From a checkpoint of a small transformer trained on Wikipedia.
Architecture: RMSNorm before each block, rotary positions, no biases in attention or MLP, untied embeddings, normalized queries and keys, some layers without attention, local attention windows, paired heads, gated attention, capped logits.
Each number is 128 + 32 x the weight over its row's rms, rounded and kept within 0 to 255. Layers, rows and columns count from 0. The size above them is the row's rms in percent of the matrix's.

# layer 3 attention output (transposed), 128x160, rms 1.42, rows 17-59, columns 0-79
size [ 97  95 104 100  97  98 103  93  94  98 100 104 106  94 100  98  93 102  92  94  96 100 107  94 101  93  93 105  99  96 101  98  95  93  92  98 103  90  97  92  97  90  96]
[[121 151 156 174 141 135  83 121 138  81 154 165 150 119  96 167 134 156 173 185 149  93 171 125 147 163 113 157 102 162 146 153 100 135  61 158 121 122 123 170 179  67 153 123 119  97 115 140 153 115 153 154 135 158  88 186 122 187 155 121  80 124 143 159 104 100 117 122 125 100 138 101  78 165 132 126 163 114 141  93]
 [157 103  86  98 227 114 216 120 109 146 165 111 110 116 141 118 128  94 169 110 109  86  95 142 149 130  80  79 129 127 157 113 175 185 103 124 125  87 107 113  99 137 133 109 109  83 148 108 150  70 131 135 163 127 152 119 142 121 161 119  96 104 121 171 142 180 212 112 179 172  91 129 145  51 107 143 181 101 124  31]
 [113  96 115 142  73 151 130 180 159  98 113 138 172 117 107 173 152 116 112 155 161 160 130  87  94 143 119 161 120 122 124 204 158 154 159 152 158 154 148 109  88  70 141 151 120 161 125 105  87  22 160 135 136 144 102 110 182  99 138 112 136 117 140 113 147 126 198 131 167  97  59 165 160 167 160 116 170 122  81 121]
 [124  63 185 177 109 157 128 146 131 109  72 137  52  88  98 110 123 125 122 177 131  92 138 167  98 169 134 110 127 140 159 157 104 116 113  78 117 102 121  86 133 120  74 143 160  75 133 172  90 139 168 139 153 104 127 143 161  80 148  69 108 150 124 179 120 142 133 117 143 157 167 151 176 171  84 102 135 116  98 126]
 [133 170 138 109 128 121 245 157 135 125 109  99 123 172  43  94  71 112 172 144 120 113 144 205  90 156 143 115 123  92  98 184  75 138 133 138 110 107 165 167 167 129  99 156 115  41  98  94 136 131 112 129 168 133 137 109 142 149 117  77 124 138 152  67 118 142 131 159 135  81 154 169 124 113 115 120 123 106 152 126]
 [134 137 121 162 167 126 158 116  21 173 133 150 117 131 136 117 158 124 139 134 132 131 106 140  93 143  85  91 173 155 123 150 103 125 123 181 107 193 127 100 124 132 119  89 159 126 145 168 168 117 108 101 133 179 152 186 171 156  63 106  95 112 171 102 130  90 119 120 101  56  93 137 159  93 117  91  98 160 130 123]
 [120 162 164 220  96 126  62 182 111 129  77 167  91 114 127  99 120 117  90 157 104 122  94 171 108 162 170  63 102  54  82 151 146 118 163 123 162 186 130  90 129  81 154 175  99  89  60 156 126 175  44 124 114  95 125 118 126 122 117 146 136 139 142 103  88  80  78 112 148  83  85 127 138 178 135 132 151 143 122 139]
 [141 152  50 181 136 117 140 144 158 174 160 141 154  72  82  83 146  29 102 129  91 162 124 131  81 140  90 142 105 124 137 122 122  53 114 116 154  71 100 122 128 131 104 158 110 120 133 110  45 156  97 108 153 105 145 111  80 120 118  90 124 175 158  67 163 109 123 142 101 187 146 102 118 147 149 169 123 109 111 139]
 [158  90 168 150 127 108 181  99 131 132 101  98 144 168 111 170 150  83 113 136 121 132 163 150 154 145 147 134  83 137 199 200 168  83 151 130 146 161 109 173  69 153  94 131 143 175 131 123 113 164 189 111 101  99  91 129 137 139 114 185 164 110  65 110 116 153 172 116 120  98 128 183  91 128  80  71 100  91 101 126]
 [ 87  95 145 125 137 151  84  64 103 140 117 134 213 125 144  79 150 120 107 161 110 182  98  74 129 156   0 100 100  86 153 159 123 154  60 146  87 132 151 134 109 143 171 153 151 147 100 111 115 183 121 150 103 176 183  61 160 145 140 159 126 113 105 149 153 110 131 123 143 146 153 171 187 116 144 172  93 128 138 147]
 [ 70 112 126 106 111 100 132 130 134 135 149 145 139  61  97  80 165 146 107 125 144 122 136 112 115 121  55 159 177 136 151  99 163 107 165 131 185 150 125 145 148 160  93 141 145 101 173 170 159  97 120 118 117 118 118 145 103 194 101 153  86  56 125 105  94 122  79 176 159 144 160 174 163 143 123 101 114 107 152  99]
 [ 48 161 109 111 129 105 221 107 138 121 191 181 154  89 102 132 130 146 194  90 109 134  85  81 116 119 137  23 103 152 173 105 126 137 123 155 157 127  93 107 144 161 159 145 117 162  97 182 111 123 102 144 158 131 153 160 131  95 153 117  83 146 141 129 130 178 108 156 148 157 155  84  92 144  79 109 118  95 138  89]
 [134 114 154 152 168 120 102 122 109 194 119 171 122 163 154 150 182  99  84 137 117 106 124 137 123 183 127 133 147 183 196 162 106 184 164 182 101 183 141 141 200  92 148 105 154 165 145 155 148  98  96 174 104  64 150 136 117 133 169 165  97 106 126 133 155 114 161  75 166 170 164 138 136 110 119 162 172 121 124  84]
 [130 106  62 108 126 111 122  99 179 105  83 101 135 140 165 130  54 152  92 151 126 142 101 124 115 185 131 168 105 168 113 112 119 109 142 150 127 104  73 140  84  95  88 209 173 191 117 129 101 137 123 131 162 120  84 118 106  82 104 105 174 117 150 191  78 135 164  82 168 149 130 120 170 136 109 134 124 181  87 124]
 [108 154 159 127 141 206 173 155 110 146  97  92 135 151 194 111 165 163 140 120 129  83  80 112 117 169 170 160 149 109 142 160 164 157 158  42 150 106 152 142 179 132 133 127 130 151 150  98 112 147  61  83 147 109 112 137 141 135 159 151 117 135 163 130 147 179 139 118 129 126 153 143 123 122  76 176  82 112 140 103]
 [117 118 126 183 122 172 121 154 118  82 150 106 182 191 186 155  88 130 145 107 105  87  43 145 154 143 114 136 131 109 133  99  87 107 138 190 162 133 129 146 150 135 163  97 110 113 100 107 140 135 165 132  74  60 152 153 160 148 212  91 155 149 150 131 126 101 148 121 151 138 151 122  97 200 163 107 149 111 133 159]
 [143 170 131 132 113 134  81 104 128 136 163 106 161 161 128 121 165 113  93 162  97 132 127  76 129 133  91  97 124 108 191 100 113  90 201 142 190 111 119  97 101 127  88 116 162 173  57 141 177  32 150  98 123 153 104 130 115 127 123 112 184 115 168 144 164  85 132 124 160  99 138  84 167 148 105 176 122 135 115 178]
 [152 137 179  96  54 181  78 156 155 134 172 116 125 116  78 139 126 149 172 137  67  98 166  84 146 133 162 102 108 118 129  94 135 153 124 143  99 166 119 169  80 208 143 125  92 102 112 142 105 140 160 186 103 120 122 149 125  97 135 133 132 133  77 129 134 119 130 126  79 115 119 126 137 122  83 123 103 198 106  96]
 [ 77 146 136 119 132 121 120 144 136 107 226 113 152  90 121 152 161 160  92  72 167 132 121 147 115  91  95 149 112  76 114 133  98 168 146  79 154 123 181 153 147  80 132  73 148 151 103 140 110 204  70  62 147 127 115 197  81 133 146 168  91 151  85 190 167 146 179 108  95 137 149 183 142 168 190 130  58  98  73 166]
 [103 146  93 123 108 117 193 116  83 163  98  93 136 152 139 150 135 103 179 171 105 107 112 166 163 120 130  96 119 136 111 141 107  94  90 196 135 107 118 108 114 154 159  62 135 128  90 130 158 169 106 142 184 169 101 152  97 152 147 191 172 140 102 104 129 148 130 116  90 190 128  93 148 115 138 126  68  96 149 114]
 [150 158 157 133 169 132 161 133 137  87 125 154 135 156  93 126 116 118  79 106 199 106  98 133 158 190 161 141 130 160 144  99 186 122  59 155 146 138 139 109 114 126 131  92 148 146 185 131 172  77 151 115  57 122 181  87  76  81 145 166 107 131 138 103 107 111 113 139 158 197 149 104 106 123 172 133 154 200 101 135]
 [223 171  93 114  71 160  98 131 163 159 145 126 112 161 128 139 140  82 119 121 163  95 144  67 120 115  87 111 189  94 132 159 100 174  80 216  91 131 149 136 106 132 105 123 154 127 120 125 183 138 153 188 184 165 133 140 125 126 191 149 133 128 131 111 141 159 152 129  93 173 142  93 112 180 109 128  73 105 108  90]
 [180 118 118 103  98  76 145 180 157 105 188 106 121 155 158  52 114  93 142 166 184 158 108  72 121 102  77  74 154  73 160 127 133 140 156 160 167 144 130 106 107 125 123 164 147 139 189  73  86  54  63 139 127 115 109 128 106 126  89 133 138 131 141 104  68 115  95  88 139 130  93 124  46 186 137 160  92 101 121 127]
 [122 165 143  91 111  96  75 192 153 150 137 119 204 122 124 122 175 109 124 123 125  90 143 141 164  72 167 158  98 121 138 133 104 177 146 118 161 150 119 122 133 206  61 115 134  99 152 114 117 162 140 114 156 161 139 109 121 130 120 113  91  92 106 108 103 149 128 118 142  91 112  76 119 164 158 113 143  81  74 190]
 [115  84 162 151 168  75 102 134 123 143  80 168 113 107 154 105 127 185 116 153 207 119 146  55 136 148 161  57 158  96 132 117  96 136  98 102  99 125 128 117 128 135 114 116 135 152 126 135 181 141 160 158  66 115  78  53 155 161 123 129 162  62 228  99 167 154 176 102 131  93 132  92  75 143 145 186 111 120 123  99]
 [121 144 119  73 126 153 110 148 152 115  87  97  74 122 134 131 147 136 126  73 125 169 122  64 147 145 123 130 170 158 145 112 108 172 142  70 164 196  85 136 120 162  73 144 130 158 160  85 133 102 135  69 138 120 143 101 132  80 126 103 159 186 143  96 109 140 124 170 179  86 151 123 145  81 132 145  98 114 141 148]
 [ 51 142  68 155 208 104 162 114 109  95 165 128 126  84 103 136 127 160 140 191 188 145 126 144 102 157 149 174  79 179 165 114  76 143 123 129  89 144 131 118 149 133 158 144 167 130 112 131  96 149 110  76 206 133 116  93  82 125 156  94 182  94 118 124 149 177 128 150 140 170 127 119 104 119 112  69 126  91 100 110]
 [126 122 149  98  65 107 112 117 128  49  95 145  96 128 110 144 112  97 135 113 165 139 163 134 114 106  91 100 116 177 166 120  74 175 118  95 112 130 126 159  92 134 115 139 115 205 102  53 197 107 152 110  74 157 115 121  88 173 125 163 131 125 137 115 155  50 143 124 132 139  63 145 198  48 153  93 122  71 136 117]
 [131 146 166 105 189 192 112 114 137 142 122 129 132 124 148 170 126 113 165 101 158 165 178 121 153 146 165 106 102 148 140 130 158 105 156 133  98 119 128 151 118  77 104 107 179 106 135 102 106 205 157 154 129 144  72 113 101 161 125  97 124  59 130  82 125  99 146  79 128 178 198 182 199 102 127 179 144 107 195 113]
 [136 153 168 147 115  81 124 129  84 121 136 127 168  83 175  84 162  90 105 128 141 148 141 182 136  84  96 139 133 144  65  96 145  97 133  93 110  34 139 133 198 128 123 187 123 207 122 112 110 135 130 176 125  99 114 140 128 174  69 130 138  84 143  93 119 143 133 115 156 143  54 109 113 134  60 106 184 135  85 120]
 [190 165 163 135 123 130 166 148  86 131  54  94  89  88 140 140 155 158 114  92 101 227  92 124  76 161 132 160 135 144  83 152 198 138 147 138 130 115 116 184 131 130  67 122  80 156  66 108 150 139 108  89  85 118 179 108 114  76 136 107 140 111 111 133 154 144 136 144 125 144 129 119  52  90 114 104 140 122 128 150]
 [117 148 147 126 109 109  95 100 151 153 109 135 116 142 114  96 160 177  95 149 148 124  24 102 130 123 131 177 137 120 157  99 119  97  91 207 133  62  79 128 164 137  89 102 167 166 163 150 123 116 135 167  94 149 164  85 137 151 150 183  56 131 140 151 142 135 104 195 110 123  68 149 170  85 102 158  86  81 136 133]
 [173 155 187 104 123 139  55 135  67 126 137 151 110 121 145 104 129 127 140 145 108 199 133 148 110 156  94 107  88 120 125  69  92 106 100 159  93 146 174 184 124 115 152 101 123 166 127 131 155 131  79 180 170 138 131 116 181 114 122 115 166 195 100  95 125 110 139 139 183 129 153  95  78 104 145 128 150 143 111  97]
 [138 101 133 165 117 134 150  89 204 187 148 132 149 148  97 135 131 192 160  93 138 173 176 138 123 164  70 139 127 142  69 164 158 173  98 102 100 117 105  66 192 107  96 113 118 166 121 149 163  53 131  78 126  96  87 151 110 119 186  95 137 151 145  92  90 108 154 139 114 174 146 122 159 191  86 124 109 132 101 122]
 [168  64 118 168  44 141  81 134 162 117 153 104 108  98 148 105 167 165 109 113 148 135 116 128 176 140 107  83 135 138 145 116 106 169 154 164 186 130 182 167 119 161 208 127 126  78 118 159  91  90 117 121 151  65 113  99  81 136  72 112  61 142  97 117 158 115 105 116 114 156 128 114 158  91 102  73  79  91 132 137]
 [130 171 116  80 216  87 181 148 106 203 150 102  90 125 124 143 131 163 143 149 152  93 104  37 154 110  97 189 157 119 161  96 158  89 118 134 133 154 120 115 133 124 149 115 100 162 105 104 100 167 146 155 166 203 114 147 153  72 126  96  80 176 136  94 130 113  78 101  99  94 122 155 122 102 123 152 136  88 128  88]
 [144 117  98 129 197  48 131 135 152  64  94 175  93 187 167 102 170 159 103 118 134  89 131  97 123 144 101 129 134  96 101 140 108 139 115 178 118 116 127  99 161  79 105 198  85 165 157 124 211 133 124 132 154  97 139  77 141 127 141 135 103  99 134 100 150  76 146 161 142 170  61 105 141 111 142 122 126 138 167 126]
 [156 145 108 167 138 165 164 109  99 133 150 132 131  75 173 140 191 139 112 139  72 128 126  88  89  62 156  98 202 182 100 121 151 148 162 107 100 125 116 124 107 133 115 132 108  90 100 166 129  39 113 159 130 187 196 101 109 168 187 140  74 130  95 135 154 110 155 125 132 156  73 139 161 156 113 168 132 143 151  81]
 [ 53 119 136 138  96 116  96 128  68 125 126 101 137 163  75 127 124 103 107 103  71 110 133 155 155 116 206  94  78 130 149 130 156 115 102 175 158 143 128 122 184  75 171 141 130 102  92 112 152 146 180  67  80 119  96 126 170 125 124  90 164 170 129 141 142 122  65  66 115 188 155 145  70  86  47 146  99  84 123 160]
 [172 142 129 212 128 176 131 152 121 114 107  94 126 196 122 134 105 138 142 163 194  92 188  74 114 136 135 125 174 156 156  91 188 127  50 152 104 123 175 134 123 143 101 101  98  75 134 157 132 163 148 161 190  42 116 165 106 143  93 122 130 145 125 150 127 128 147 168 133 118 143 170 149  66 138  94 126 130 127 182]
 [122 164  80 177 157 147 143  58  65 141 151 115 147 116 136  73 136 135 108 154 118 162 132 101 107 135 131 118  39 156 126  97 164 159 101 102 126 153 103  95  62  92  98  86  94 129 135 154 120 159 121 190 122 160 192 167 138 179 174 165 121 122 176 100 134 161  86 152 102 121 100 129 128 134 148 111 137 108 160 119]
 [133 135  93  98 120  59 114 189 106 185  82 157 147 103 123 128  78 162 103 105 127 137 148 139 135 152 136 114  44 142 151 153 138 130 117 145 125 142  74 131 154 142  86 161 125 133 159  92 126 117  68 125  89 117 150 140 143 105 115  73 108  94  67 107 161 155 136 122 125 141 109 108 153 119 104  93 102  79 171  56]
 [106 187 171 150 150 161 134 108  56 154 140 120 148 129  71 171 116 166 175  96 158 167 108  93 194 102 149 108 103 170 113 161 118 131 174 158 160 120 147  94 133  86 107  90  95 166 143 121 154 103 112  66 155  76 114 113 101 122 148 178 104 137 107 136 157 121  56 125 101 196 104 163 174 161  99 154 190 104  75 134]]
# layer 3 attention value, 128x160, rms 0.349, rows 18-59, columns 0-79
size [101 109 108 105 104 110  99 103 106 107 103 109 101 104 106 100 110 102 102 105 107 110 104 110 102 100 110 105 106 106 104 105 100  98 105 107  99 101  99 110 103 104]
[[147 125 111 162 168  55 145 111 127  97 139 156 135 189  68 146 148 129  86 164  92  70 147 105 178 109  97 168 119  89 111 160 138 134 141 123 119 101 126 144  75 142 108  96 157 177 143  85 115 126  42 129 149  97  87 128 128 101 151 101 155  97 164 165  64  97 135 119 125 102 170 170  55  86 100  78 109 100 132 140]
 [ 83  94 126 136 139 132 138 107 140 105 162 196 157 150  96 131 126 170 160 106 163 137 162 162 173 105 130  68 108 129  59 215 152 123 126 101 141 151 175 147  58 128 156 174 144 118 110 121  80 121 111 167  83 156 115 128 142 127  93 118 105 105 111 157  70 117 158 134 130  88 144  81 117 154 176 128 134 125 113  78]
 [ 96  99 116 155 151 185 103 158 174 156 158 158 100 124 170  84  51  98 138  76 136 152 142 152  86 151 120 105 109 127 193 110 157 137 169  66 117  79 152 109 131 128 107  99  98 150 101 145 129  72 138 149 112 140 161 129 131  79  99  60 180  70  86 105  70 105 111 152 106 142 124 132 157  43 108 119  94 133  89 140]
 [ 83 109  36  95 101  95 138 123  71 101 167 140  63 107 142  97 127 132 198 174 107  95 143  96 188 204 144  76 137  79 151 117 109 143 164 135  95 111 129 102 133 116 112  99  86  94  87 115 134  95 160 132 117 104 122 152 179 179 140 159 103  87 157 121  89 136 135 114 149 149 170 141 105 155 110 148 153 123 120 115]
 [160 126  41 138 146  68 140 119  95 145  75 123 128 149 104 112 176  98 165 124 114  90  96 101 145 129 148 112 179 116 180 144 106 149 180 151 125 189 123 179 172 111 109 124 141 121 149 112 168  93 136 164 112 167  98 148  99 141 118 135  60  52 135 120 155  60 146 110 132  98 105 155 144  56 118 133  96 106 147 140]
 [119 141 182 106 121 138  88 118 126 112 125 131  78 179 184 138 125  88  90  70 157 227  69 119  94 169 128  84 102 169 186 140 165 152 114 122 195  83  73 103 108 166 121 141 137 153 152 109 187 106  85 151  86 179  88 130  85 134 129 173 181 140 114 129 151  80  97 121 145 179 113 175 128 124 143 153 166 130 119 158]
 [150 115 157 107 104 134 109 123 148  50  92 128 160  55 153 115 121  80 131 173  78  77 153 133  87 102 175 133 152 125 133 144 114 131 101 100 103 124 156 136 168 166 172 172 150  84 133 114  72 173 114 138 159  75 124 170 149 166 168  95 169 151 126 111 116 175 171 150 149 186 122 125 182 199  64 130 130 145 136 128]
 [123 161 146 129 124 148 105 123  95 144 184 121 133  68 121 137  86 174 138 106 130 156 150 207 138 161 119 128 148 126  95 114 184 152 118 176 125 109 101 144 105 131 143 147 154  87  97  46  93 120 122 187 128 133 183 205 146 118  96 123 139  73 164 105 138 164 188 112  99 143 126 120 120 119 118 156  87 135 174 119]
 [ 82 130 127 139 121 130 130 144 115 144 127 177 128 128 119  84  98  80 106 122 183 103  61 126 185  88 127 135  91 163 160 163 121 138  87 102 146 142 107 133 177 123 139 135 210 183 162 128  95 215 132 143 132 113  75 119 127 170  83 141 117 135 134 110 137 133 167 109  98 121 143 158 116 118 117 164 135 120 127 107]
 [107 120  99  84 117 123 120 123 115  77 124 119 125  47 101 125 185 116 100 163 162 125 114 114 125 207 107 157 148 141 116 130  97 174 151 142 171 133 171 133  51 132 175 170 156 154 141 174 187 134 150 155  56 124 114 107 163 110 123 161 145  72 158  77 129 130  80 149 149 166  97  80 118  89 147 124 105 118 121 103]
 [123 206 102 170 147  97 199 124 123  92 179 102 196 148 133  92 146 107  88 213 110 154 137 103 110 111 165 163 141 128 127  83 127 115 145  97  60  95  97 140 111 136 164 163 131  70  81  75 139 131  89 159 109 132 152 117  90  96 178  97 171  81  81 140 129  84 137 172 129 177 142 153  98 151 138 125 163 113 139 110]
 [162 139  90 121 140 138  83 124 113 173 158  58 161 149  86 204 183 156 141 122 135 163 134 119  84  88 129 125 157 129 106 149  95 116 171 143 156 210 181 185 126 122 126 155 143 155 170 130 144 123 116 209 153 169  99 162 154 102 112 194 165  67 138 148  75 134  80  82 170 157  75 126 129 102  79 124 144 114  85 152]
 [154 133  74 101 125 160  91 134 143 111 154 124 167 128 127 109 114 186  75 155 114 136 142 120 160 176  84 151  89 127 125 172 157 163 168 166 103 126 126 145 148  91 166 163 109 168 220 143  95 180  86 102  97 175 127 155 104 116  92 131 143 115  96 119 126 127 140  70 170 107 117  99 195 151 180  81 155 112 113  72]
 [ 75 106 141 137 141 168 126  97 200 133 133  27 108 112 136  89 152 126 122 143 160 192 116 168 122 115 126  98 131 124 108 183 128 176 103 122 181 138  88  88  65 132 108 114  74 128 158 134 152 126 194 127 119 127 129 211 159 173 143 180 132 156  85 152 154 152  94 123 118 127 147 143 148 148  87 132 124 185 113 152]
 [140  90 124 141 148 189 104  73  68 130 152  71 118 106 130  79 158 155 109 127 140 117 103 101 175 190 143 150  71 159  68 100  99 116 132 116 112 166 113 143  90 117 135 173 146 135 135  63 149 107  60 111 116 161 117 126 147 139 148 113 163 146 115 125 128 134 125 114 102 116 106 149  94 119 114 133 139 190 112 211]
 [144 152 140 140 129 106 114  60  96 119 143 123  82  83 190 145 181 145  88 130 112  95 126  85  68  71 141  75 141 136 163 154 121 136 105 159 121  64  84 132 112  96 117 143 153 156 152 139 103 117 179  93 153 147 143  86  97 153 168  88 174  91 109  86 110 144 203 111  96 136 100 136  82 126 103 114  82  58 166 130]
 [124 133  94 105 125 145  40 114 176 137  90 101 136  99  90 127 149  80 130 146  71 148 158 127 153  98 119 132 163 151 135 119 134 106 124  89 136  99 152 159 148 135  67  74 164 124  79  97 180 127 115 137 102 111 155 219 100  97 144 110 112 200 120 157 125  93 166 129 165 188 152 146  99 139  91 171 148 194  89 147]
 [140 149 174 120 155 222 176 104 166 133 112 141 115 153  83 185 103  92 148 106 147 154  95 100 100 148 118 138 192 130 145 126 175 110 101 154 137 142  75 153 105  44 153 127 205 125 108 125 132 124 140  79 107  88  91 107 210 142 120 131 103 158  76 168 139 159 113 164 158 169 133 163 200 169  91  89 138 110 108 121]
 [148 157 192 145 130 123 111 168 102  72 148 114 106 150 153 160 138 161 195 139 141  92 114 145 156  74 127 163  95  95  85 185 111 111 152  99  80 157  80 159 138  87  81 145 107 111 107  82 117  42  67 116  83  92 171 163 123 134 105 162 132 136 104 155 185 155 118  71 104 186 121 153 111 115 117 176 163 113 204 139]
 [171 112 164 184 109  97 136  86 111 209 116 192 151 122 141 154 108 133 128  71  62  97 126 116 140 139  95 167 158 114 132 131 164 153 163  86  71 139 125 121  95 123 153 100  75 141 188 109 126 143 114 142 173 164 189 156 132 106 141 118 175 153 110 155  88 120 221 169 117 109 124 107 118  68 109 116 202 130 130 168]
 [189 165 117 164 167 136 141 111 181 167 160 120 164  67 119  69 127 130 159  79  74 167 195 101 156  75  98 140 129 129 181 186 113 170  75 181 111 119  87 118 149 124  45  73 155  82 130 162 133 135 135 159 145 178 122 131  92 113  59 152 112 159 159 151 129 119  57 126  86 108 189 131 139 116 122 181 124  91 131 176]
 [195 142 161 253  92  99 152 137 133 162 185 164 180 121 101 128 146 151 149 143 107  95 157  75 125 127 142 123 159 164 128 113 109 137 120 179 132 114 124 107 132 101 143 133 104 178 139 114 107 152 127 104 175 203 111 122 140 161 116 156 113 117  87 154 116  90  89 102 154 183 189 163  72 116 111  97 122 172 135 129]
 [148 121 137  37 158 112 185  87 206  77 124 103 116 154 119  98 128 113 150 115  82 126  88 144 119  98 134 120 130 127 120  98 128 115 131 165 110 174 120  89  94 115 154 129 219 162 196 138 119 152 166 103 118 107 175 158 173 142  94 182  91 161  98 138 160 144 118 149  87 142 139 108 122 129 158 103  72 149  96 133]
 [163 103 111 139 123  91 105 105  91 142 135 135 148 131 163 100 135 105  88 118 203 126 111 115 136  93 135 116 105 155 117 132 212  91 163 141 179 127 164 117 154  77  99 116  95 120 107 199 132 124 208 128 123 102  85 154 133  98 148  58 140  95 167 140 116  97 135 124 117 120  86 134 161  67 148 103 151 177 106 123]
 [ 95  90 132 145 149 188  84 127 120 109 186 141 169 121 128  53 116  82 101 104  90 151 162 109  38 115 146 154  85  79  73 145  89 119 132 123 115 146 151 152 126 147 111 177 145 170 216 158 129 118 156 116 121 166 149 206 175 134 144  66 137 122  91 126 183  83 110 131 159 125 154 192  49 109 118 106 122  98 133 102]
 [ 64 171 159 148 182 146 189 121  98 104 130 120 144  58 105  92 148 177 111 200  60 159  59 120  98  97 111 151  92 115 155 106 136 116 170 131 145 123 124  70 123 124 128  88  94  87 154 124  91 130 108  90  92 135  96 134 160 109 150  99 107  80 129 107 169 155  91 137  88 150  72 127  99 105 108 130 172 149 164 148]
 [148 150 100 185  98  87  56 188  93  91  96 135 128 109 102 115 118 160 111 154 139 177 151 158 100 132  62 150 118 198 100 141  94 140 120 169  94 182  81 103 130 100 163 158 194  91 166 184 148 104 103 186 159 115 151 138 206 147 183  95 144 183 152 129 129 125 142 169 113 124 165 158 137 107 119 165 122 120 165 156]
 [143 128 127 100 129 155 139 132 130 162  69  95 101 127 151 136 101 153  98  92 140 118 128 119 148 101 152 142 106 156  98 123 115  89  97 179 144 143 181 116 142 113  97 185 131  85 118 107  76 140 151 134 176 129 103 136 106 124  48  95 119 113 112 133 145 141 113 116  91 138 105 137 137 109 155 112 156  86 129 111]
 [144 163 127 107 133  78 148 106 152 162 110 122 107 107  92  99 174 170 122 125 202 126 157 121 174 191  89 151 155 127 141 190 104 105 106 130 192 115 174 112 126 153 177 104 140 114 137 100 124 106 150 140 119 165 140 175 109 170 154 122 129 114  84 111 182 131 112 189 119  85 114 135 161 116 105 147 121 128 132 144]
 [ 86 146 211 215  95 184 135 178  66  90 121 109  86  83 123  82 139 128  97  76 131  75 143 153 130 126 152 127 144  90 134 133 128 105 142 125 117 127 153 199  94 136 144 155 106 128 112 154 110 121 149 110 101 125 118 101 103 150  94 131 127 129 134 148 122  79 176 156  96  78 148 104 150 171 113 119 154 107 132 152]
 [165 100 151 196 125  93  91 106 141 121  99 154 162 169  96  86 122 168 141 104 138  80 129 117 157 173 168 155 164 101 106 195 112 129 128  96 100 155 141  94 136 223 107 131 128 175 138 137 113 153 181 100 101 138 138  93 120 132  43  73 131 135 179 119 176 209  74 176 107 170 122 181 132 158 175 106 120 148 157 138]
 [185 173 127 181 131 126 139 149 150 137 135 135 135 143 156 118 170 187 148 126  93 138  89  60 107  71  94  94  61 130 124 140 154 121 116 108 133  96 150 177 164  64 176 113  89 153 138 146 135 124 119 144 134 112 134 165 128 157 110 164 111 141 128 132 119 164 133 167 150 156 142 155 117 104  85 162 126 130 105 175]
 [ 97 110 138 130 126 113 107 151 143 149  92 111 203  79 126 150 100 170 101 147 187 112 138 102 134 127 128 135 175 100  91 137 130 103  93 142 195 202  92 167 136  75  79 169 157 137 170 148 110  91  87 158 162 151 124 156 117 140 140 117 174 148 127 115 105  85 134 164 111 123 125 149 125 152  81  96 118 124 105  83]
 [101 106  91 123 163 189 145 173 134 113 106 103 171 157  92 166 120 126 103 123 117 138 149  96 124 128  80 160 141 135 155 138 112 145 134  82  93 135 120 141 114 183 139  66 166  95 127  88 114 144 108 117 203  95 148  80 165 136 212 130 106 134 110 182 157  62 137 143 140 178 135 203 116 172 182 148  96  88  99 133]
 [160 111 114 153 124 100 116  84 129  81 134  80 104 113 145 108  91 146 144  91 127 109  92 138 141 128 150 120 180 143 137 109  51 118  75 161  75 109 132 154 183 107 148 151  72 144 141 112  94 180  90 151 159 150 126 119 100  97 128  91 203 159  58 136 115 147 101 104 116 136 164 141  76 150 116 106 180 113 154 103]
 [151 143 120 104 113  54  97  72 130 145 162 149 111 141 124  33 146 143 139 118 179 109  96 158 115 120 111 172 132 146 133 129 178 119 158 116 149 196 123  65 131  75 122 176 101 144 119 177 180 157  83 174 115 133  83 108 154 157  68 121 178 106 140 148  83 124 114 145  95 103  67 156 110 145 158 173 159 169 125  93]
 [142 132 110 106 111 112 108 138 184 110  97 107 132 126  88 136 161 110 101 242 122 133 133  92 108  56 185 133 178  92 120 125  60 127 106  93 116 119 116 172  95 181  79 113 123 139 112  99  90 142 138 143 129 136  75 133  83 171 147 119 151 129 138 167  83 116 200 140  85  92 116 149 151 100 156 152 135 141 116 166]
 [ 62 155 141  73 118 132 106 138  43 151 115 139 107 153 128 117 100 223  69 128 146  89 174 178 127 143  46  94  59 126 134 124 133 121 122 127 109 104 103 133 145 153 202  93  68 152  94  75 190 115 147 173 128 115 161 160 133 159 124  81 146 109 161 124 144 116 122  55 120 210 118 140 103 184 105 104 132 110 149 150]
 [137 101 121 113 132 191  97 109 115 125  46 109  89 109 118 154 132 201 161 130 132  95 138  94 104 112 149 156 124 154 172 129 159  80 126 141 113  86 129 137 165 131 111 119  85 134 156 119 149 107 155 117  80 151  77 140 138 129 185 125 164 139 153 157 124  98 139 152 158 141 183 164 119 108 152 130 144 151 108 131]
 [111 148 104 108 131 108 131 155 126 202  90 134  94 146 118  99 133 139 121 136 138 106 148  67  99  86 168 163 149  86  82 121 134 120  81 146 155 142  84 110 133 247 103 155 156 152 140  70  99 128 142 123  90 125 140 160 102  99 118 118  93 127  87 114 161  66 146 112  80 105  75  88 162 112 133 125 128  94 177 141]
 [137 109  49  76 109  86  95 124  85 108  72 121 147  99  87 143 159 104 143 150  96  96  76  97 121 151 117 162  81  93 104 137 176 117 133 170 146 170 112 147  91 119 148 146 134 130 174 164 144 129 172 129 145  73 148 105  69  76  98 165 161 112 147 119 124 112 102 100  80 124 148 128 142 129 120  92 118 103  98 109]
 [160 106  98 148  97 160 142 117  75 179  32 126 120 131 121 212 128 106  71 143 117 125 168 150 103 135 118 148 146 153 159 163 130  86 144 110 175 112 139 124 112  90 154 150 122 142 107 146  77 119 157 167  74 104 165 113 129  78 115 105 142 110 156 100  64 173  59 124 130 176 100 156  98 159 156 145  58 112 142 181]]